Weights of a small GPT-style language model, trained from scratch on English Wikipedia.
Size: 10 heads of 32, vocabulary 25346, 32M parameters.
Training: a variant of SOAP for these matrices, 381M tokens, 2907 steps.
Each number is 128 + 32 x the weight over its row's rms, rounded and kept within 0 to 255. Layers, rows and columns count from 0. Numbers have three digits each. The size before them is the row's rms in percent of the matrix's.

# layer 5 attention query, 320x320, rms 0.123, rows 0-63, columns 96-127
086:079143122159118164126095147129143138107112197135132049083135077092111089139117133142144080128110
095:059113105158083069131100183127107084169120178153201139159110135128123173040126162124102145100170
092:108143101165150098123131065117123121146151109139126063129156161179139088147118105126163177109100
081:178138122135062153103098121117162097099070147159155091111133105104126141071152147157170053145094
098:129104133137105134170140160076123107134123175184088153158115135144096160097071098125153150194160
095:109098112175076084114060153104108141135139095141156156130132141124168159133093101135112170093091
088:119117141117171080118078112182096157134125096177168120197152113180132100072159107134148105136107
093:103148124060067175159124129083119079102106163120146134197155140109085117150128093130120132150099
095:063105125188200132107169171196169113137117096176074133116134180188146158105125145163140159179143
093:084073117114162150116151136111110100088147155154108141168096104122139105066083051148088159121133
096:139111159056090125127101137116085132127170091112084096162156127156096167177078154084152159110131
093:123127137067131115131137105118075098157128156147079097105142107111151113097103112155158094148143
088:129056141122133099115141107105149119150166138106082137156108146152116106108157173139174169177188
088:111150116188104090087169123178160139112149137142136094139122125174097157086109170175159186183108
100:146159134150120129108103089114100112109167191184098112107170131143175089123133115159098087159160
099:098100158125118098151106131092079189113192139162087147158145124195099065131124120120133108171150
092:106089168128134130079104151137079135121148033198171087137132069169169072157117084094146103124081
086:113112071139115055132117152114101114121173059129089086159078133135109143123172167144048124107174
088:166177158158160123124145144207139103128084167091148161128156106137079113147128124114082130138138
093:115170139136154114159170122088084088176114173150117090131155173105144127151127107117135130108077
097:148098141102164101120122125131113120080131038109144139152094092134138136183091158141099109094107
099:102111139168110129135110160161188137107118142115178090080111118109096123091133137147135118114194
114:184149079060089133114159134197110165137103157138054141099126133120143135101089100071130130166089
105:098163134185144077090130178094153176137075174175139123109105099109191104064150148147188148137127
099:138089058066101153104126131084075179110112104093109156109100117119172080163129170088094084145115
102:156155174135101141133128116114142140152107141153111119094137133157084095087158161107108097126141
108:142074140146095136060095197109112116122120138144120117125123080138118119075206182151180138110044
098:167122119086139091110149058113060136127126100130140144124104103077190097182066118135157137150159
091:161210152083142133134141152097137099135060109078121099149092139147141166170101100096070097166124
102:110125146216124102092071122106133119110103092078104108076129141110091098177144138102183120105133
101:193091124131096197128144118062140170133120138139107159148120157113154161184120131130112128163136
099:099192107182174114146127189083156152125109139116077134091170098114137150096128146163142101114121
083:111147111102162157138125105151135163114118131172096093173058162142138162134126145198142097173172
092:142145131074138151138113145199101154114149130189127142151103106206074133132102114144136102120175
084:108168167168204096132080117086124183143111190134124129106097183200167106177091094123128156168064
095:170114129171104092164175118084127088106078163092147119089149072081152134144156136120150136103132
094:101091138140185090156179129084139031124133163073161126138194108171186131164081077079138139125083
095:156082201154154158144133184118129167133080189142124141153137152179134127131156096155138114124131
104:151152130142056197098140151156134152119116106148156125082117172168161190145152120117181056099172
090:205098137095165122204163164105087108110132156101158154133157119095135135132160128065114135170152
099:102088113116084134160153132152123070116162153114109113118173146152153141098121163189099102102189
092:139183110139117122079119125115153118121127181140125117087076161104122086140151120170174162120137
091:132129137199102112132134191122168149093129130151200130178094106194078126136146142109064091085106
096:145201099147187120190118168137201109143124157068128107093133130175136126167135149155076148066133
094:127152098102134155137103140125081119100173134115166140143100138172112149105103089171140092156194
090:100160105124160170104168176143055173149171114197152163135126136116082174120118086151085083096131
100:189077130146095089186172123115146168203089137093148136134146138142180086114152137032187162156051
086:183128077117118113084179086137135084133200167172122135125066137155067138196103152121082106119155
099:161175104103057165129137142151092118052159077149153135168124113109117118083158143123127130194173
110:133144099127135149175137124051078072124099192122161133097174132137057124125103121138133146142129
094:100085103177128148115179123193169140169152117038169111167106202162132070096119139132092170164131
093:185145093125164089098128133145170102128138079086128110107121130162077123095186115105194140118126
088:123046145110150158112135181143086112099130119093178150159087117065090169113132141153165142200119
103:128103113116158098067133113116127084154113185165086165150137143118151144101189131150173147196137
095:147140149155127151153111128094112116108118083085170074132190108099074095133136132101126098097117
094:145111166116116148142165111158138133129083170170183119157144121178127107146141090124145082152075
092:131100110110151137145160125100102106153088085175112139098135085143149101145091089106174111171133
101:180133164122145094132170110139189185158141068147159110149180164117137177107148143167153091168129
105:158152167082047139139120102129145096152123149111165065137133086155111113122101124151150069060150
097:088105114140108140120114152166137111119155119146087081113132068095108050102117139132108118111104
095:143108169160125128159169106083119108145122213085071158098174158138152142110114117120101171169155
103:144105081114128078086103133147089174072136162142134138151132198082197099084168117190161122131126
100:156152121137133156131124159075160135163123137091102096116168105126175140125134156150148152115113
102:169073150190135152086080158105168134146138104137120171188098139121111119128207113131096160125115
# layer 5 attention key, 320x320, rms 0.127, rows 0-63, columns 96-127
075:107132094118157125143067107123171130157128141125092135142163150070149152107144088119126120109136
088:106110111077112155140065072184101133142127134103168082099157072126096054155199111086142152131194
093:216085205108082113102116130168151080157111107112102167105130124132117147100120111198133154109118
081:150170163133164082157080138161115136107152116216153134150161112145107123156055125179177162120116
087:085168111109114100130153154105158128153110106127075175144130095154153111138126173153129188145103
087:125100108127124094077130144128106082172120152157132088093176158141108131141096150068127154118163
078:116119178158149105101133116113103090168157191131142074114083160183109126127207082091178132154090
079:154075144157170156138128136164128139090185164071171091133125054195127155126135166123175138140157
089:133175168126184065147155080106084157107134118155088133103127102137072108162135134099142127170122
080:088148137096174141132101091161139182158113114155154095127129180124149145121172120125085136125120
084:125203166163109173165197088126107135142084125071133151140154090161102062096075074173105132127157
077:149167140134135199132144170105107148126116136080131106096084106118157155117145156122132113062183
078:136171214114079072091162151119161110111124186168189181140147161137145116118158131176097166122109
082:125185117133163142169125137111167188111106104081149113183104091125096119167088132072091159163126
095:107125166127150084145084105176089148083109100098107110077168091098148116120117096106177076075056
085:168062161102094120146181151122128153157028138138117153070162154149198093138167105140218135118104
093:118144170117147071175138084128105147123093133119138144135119126193174110161133099119129193128100
082:092137079106097135167128139103158169112170054137121101177124124083155188117113129147106139159207
092:160115159096109171153134173157098103112136134085191086140089111112097147140145133150083086149157
083:141125083161166129094133115158066148179194169101110146103132086152103085109139109108104119129136
084:145151107104191175133112166102220059147108120162114150171106154129146143117150149163075137132125
087:128064047138121106129136062138136153126136099139162056142108076173082116151111129084106171120105
097:146108135097197100146175165114140196118125139108121183118164055086160065136151133150126160128103
091:110106103173143128184123082141078095133142121111101153073127125122156113088097136155110167119110
087:158136097127058158090103146102171114081178086169098124127165141157099145151105196155106099112153
091:114104110109177085121135089060129064149148135129187102108094123102093126142128128110124100163090
092:161115145104139156120164121080071107147138183115133120091078136113164108088079148093109053124133
083:137129126080093143144086106129134165050131136219160143077132157154149158135153070142101180166138
079:129125091117098157150146120154091136142134139162074143140170200162090085110088124106112120203136
093:105168131086098086151112109125114135167065091142129123105153120158171106102069066137130127104123
086:102140133127170137120159152156136099063117080118153093100115123150140131081149068167142158077113
094:135153107170117121125111143129101102086090115108101102185153163219077192097116135135098152098158
072:085132166140161155136100136115083122123094100088113114118120225130065085086105114145125084122060
074:114088120126096136105127104094128107141167090192169092088102135102195109157173137173117096151163
085:148141117101130163165087185077130146127137190094129086064136143184107130116168069136134149175172
083:115150196140107177114165151136155172161135122198157140106135120186179112092117157123116124143135
088:093085138126095152092202066142088151108113135194170111192115099134115136124123178178085136072130
090:125126096144125111090124156098138153118178089165125105098158058087079114142102090126087123139164
087:176178143103114120118110116104113149137159057142144114179146180130129138087129140150176137155081
088:168177170114087146195142079104176175193092156121053104102083134139089101185177143117112082070127
098:104109175128189101118158195157125104136154096160182130119106100129127143147153112164166111135092
089:125173132091116139129202159168108140123126088088118132104136038196172136100062177095130116117147
092:133116114092178112097111156141097163176133092094129148061116130050164117167118119151194155136083
091:106164162096119171133157128138078193118122108111077108119092110109055093117175132103139157126095
080:097104157118127151077151120145140148123164080144129152118165112118191083156092145147098104094099
076:143103097066122095151147157141137104090139101109140149132147117153155156164135112109152152124173
076:070111218176133152098156095104164146148092116111154095128073141146109173166141146088122108161169
092:122111084148075114093114074124133124121115155120133079168099139092167139125122107134122077101153
072:102129151115136170122124105200143166157108115200145095127085113143156155137114221145107159095160
096:118142070173085097121078121112144155167142099125112089171085195127171108111140165143110101142136
096:188157141069199096163112207180111096119098114146118162149159133105164135120090089132189155109124
086:124108114164165077146089134145119171125158129127124147118119149121189091106128150141119136141132
080:118140139175099142196092099130142107118118159083063147218095154151148104190108148142128080104132
090:144173093054110172141154089119134163111163158142144094099090146130138166126117165140113143131116
091:127100061159122112110173081119121144111137141126189142078133111145135147116130142085170167124142
083:185163115163077090102102171104112131097163110089105108170155133124152150116116150197211123140131
087:148115129075095108102073071040110137128079118134097132124177162078109110125117085123122101091171
094:156131036093100165119084144126149124140123167113142146103151155193074151150090137112124106103153
089:155136077090173107110140140152163084175165106160156106100137136100125121162124130177163130100064
091:123124091119154096103127104124100142134090120203110151111135135107166127100134157158125112156150
091:092156153069139153147096165148099155054140118174150056112104105157101075062153114063146142164131
097:131113147065146156168150103118176141127098213109087086141066107175127090157112193115134116064062
087:131162130092105075146104116133218150124110123121089103098135085128072064137131141178143078153132
085:044163124111189146081169118111173171167125139151143134106114089075149113107047122155149144133153
# layer 5 attention value, 320x320, rms 0.122, rows 0-31, columns 96-127
086:138044135129105124134101112145152102148087104156171114106099142092049138089131131112110104111143
089:098141179119139188080142122150136222127126101113100135122125161125109111130105206149129146091146
080:071206124110102121102187133165133121150190078054110126158158111117126076111105172127148120110140
085:121122149159116160127141126141102077150121111097131147174123122133196199130115098122067182140105
078:137102138091152104128179139156123135128063191160097186112124167135136120159155107112132121115193
077:158107088116155090125085139106118118100117119105108103094153132171111116144148162132150151112130
084:158101193174085155141110102125063029166089169144140178121151200178170125098091083170128117153145
077:154080113090106110143137096159082104125166113159134117118124139124184105161103119140089168168157
082:164126085122152146169182144063050078153088134110062137094164115136130095107173098090204116144130
079:180143168079162049126113158072153147073159095089089137158106144099141090148094129065183081111133
076:132134101118123174117058142178182126142167159121103119194104119131149114140147150142097118113090
076:122134133066040130106171134120138145116138102120079149133152115117114171110188141091170119132094
076:080140102100183135107107129131175082069131177184111091136082167144067173119146093153144158146129
083:178165110114154047164152089099155086090120169180121129108097101134059176137084092122140088193100
075:119099153173107099077168122157110155178165158169155127160121089125133073072159120116142140109112
079:061127150176131167104042134111148137162139158105154169163107149089118096098115077105123181109137
072:170158071142171159131178108121089116133131141096116080114125123163131116153145135121077103096040
088:116122115144159191169151144100118126139117153146113134090149140162094120163151144183171138083128
074:069134124121059114157141103214079190137096104076186201150123188160096088147149137199076170122107
080:100165092164145094073151085142152168159114147118146123111119073063122075132149135101115166140175
077:119140145067158099143172114122147106076099066119089106102094212099097175073146079098113165083152
082:151135137106113118113096149071095127170136174113148098140176132132163105215130117129167084149168
078:194166133073085117152154147180126189185120158180130142095109074087111113123091147109169110107164
082:123157119151127103138143127109105085115126147101123144140147081139128094108146129132103158177156
083:144110086128132091172158148128074092110159093080096121067139105128092132127157099135170081129088
092:128118094137105126127096122153092026111170121169143077107098142124155135130130137085129129125157
085:153121093116169128091137109075132172106080129098118184161132130127132104164178135073147141129194
081:063143151137140151131088134122195086144126094119148081091108122097183173204111087098082156112151
083:170110094127062077146134092144197134104151159145170119147162112124079119111146162105156090175135
077:158105125156087085204089126178128155120132149154099144095144148146077130130140135100118154131106
083:071192126123142127120092119142064105133134066106084098096131095085134110160144158146136133114134
081:101102123123137090147113123079098172110119081078195087149139156153075118141155127114158058082119
# layer 5 attention output (transposed), 320x320, rms 0.112, rows 0-31, columns 96-127
100:146156138136116159125193138169178084106159150077110136097106140127190167116117062164114145165086
101:078134160152073061130158090073120129120141098147161120115145123088168136179111065110142153107119
094:126108113092181165146120110033098085109124127148098115131106127121112145185160084089160184104108
096:164132090120140135104134108122072143134071152160050112083098117114127156135159104066149104098105
093:154150140158098107112113133155114165178133100151127062118153161182100123137075082144152107182134
098:127178184187141126113136145107159129105166121118118113121133163127105192147133109145170068123142
097:107120130060136109116129124148188141083122116134115149167109113114102140130130083093146162161117
086:100186090119129162105158145164182138189170117101098139108147153092090146122154075156155166135069
091:111135135143101086041089127132161190125175143154166116113096147120066140095122158177131170095103
094:116089087124099178131095127129075119137135175118165122068113087102162095200142158182093116050101
090:189111146203139083105147124153116130112096112155097119097144153183170150110173121193152195143160
090:128156062187177078190141144116141103128128123142133149187174113150115170123102129154058121118135
090:167151157177086144172143134128109094132102085130108094122150163149160107112176090091131149088109
094:127142127115137128109097080188160119122126149149167143150111111112172069132138160082118127073116
092:146183150151137162236106096080150138128124146146119146134164096133100150164143139156098148161172
092:216120144090107083145155121149115143094126113143144108159158120166100058183114150184144102090104
091:190172115088113128117062096169190136096118098175134148136086178100130137130091106109144121177180
098:088126189113087069089090150096078165063085158153125119206066156107183132130080125109112126208095
088:157136099178147169114085147113109106103148124179060094141192122090099184131159172061154116153054
091:124110134149138104188130161094180169118185149166158152133096142152114211136125099156150043128144
090:113103139133092145107135129140110173144169166134036156165156084146112116115093114130164165133146
096:095124142134157152094094131161131091134105121158128121134119161153151149078124174168063084121107
092:070072090153158101084149124102080135119162132125101131079129148146095174092115089131116135104094
096:182106161115121132203102073102209159135150139112163123097111143114143105150109152143135103083140
094:116138120111072176116071123104154111110059141179157124187102159120188160124065129089089126117139
107:095144116118157151125148162120156166151106183165125155158188171138103160163128061094068151104158
099:107150127167089133104181126146177070133120134150132096158148090127086120145120139151135120121107
094:124112098151103149082126146169070085131193127141135175103133184153153153093126132129148097174096
093:130185119153170127152176159140127118168103126126089139091140145144170165106083099148072164143130
091:114152076142129136105121169092142054087152118099092157102144139125124161078100099153134172105085
095:108123090188160067108148130078118138122111127114164073085112133144133154134106145135165084108114
099:117089115124084160180109085140137101146142117111125139101135117118113146152122149136116068156151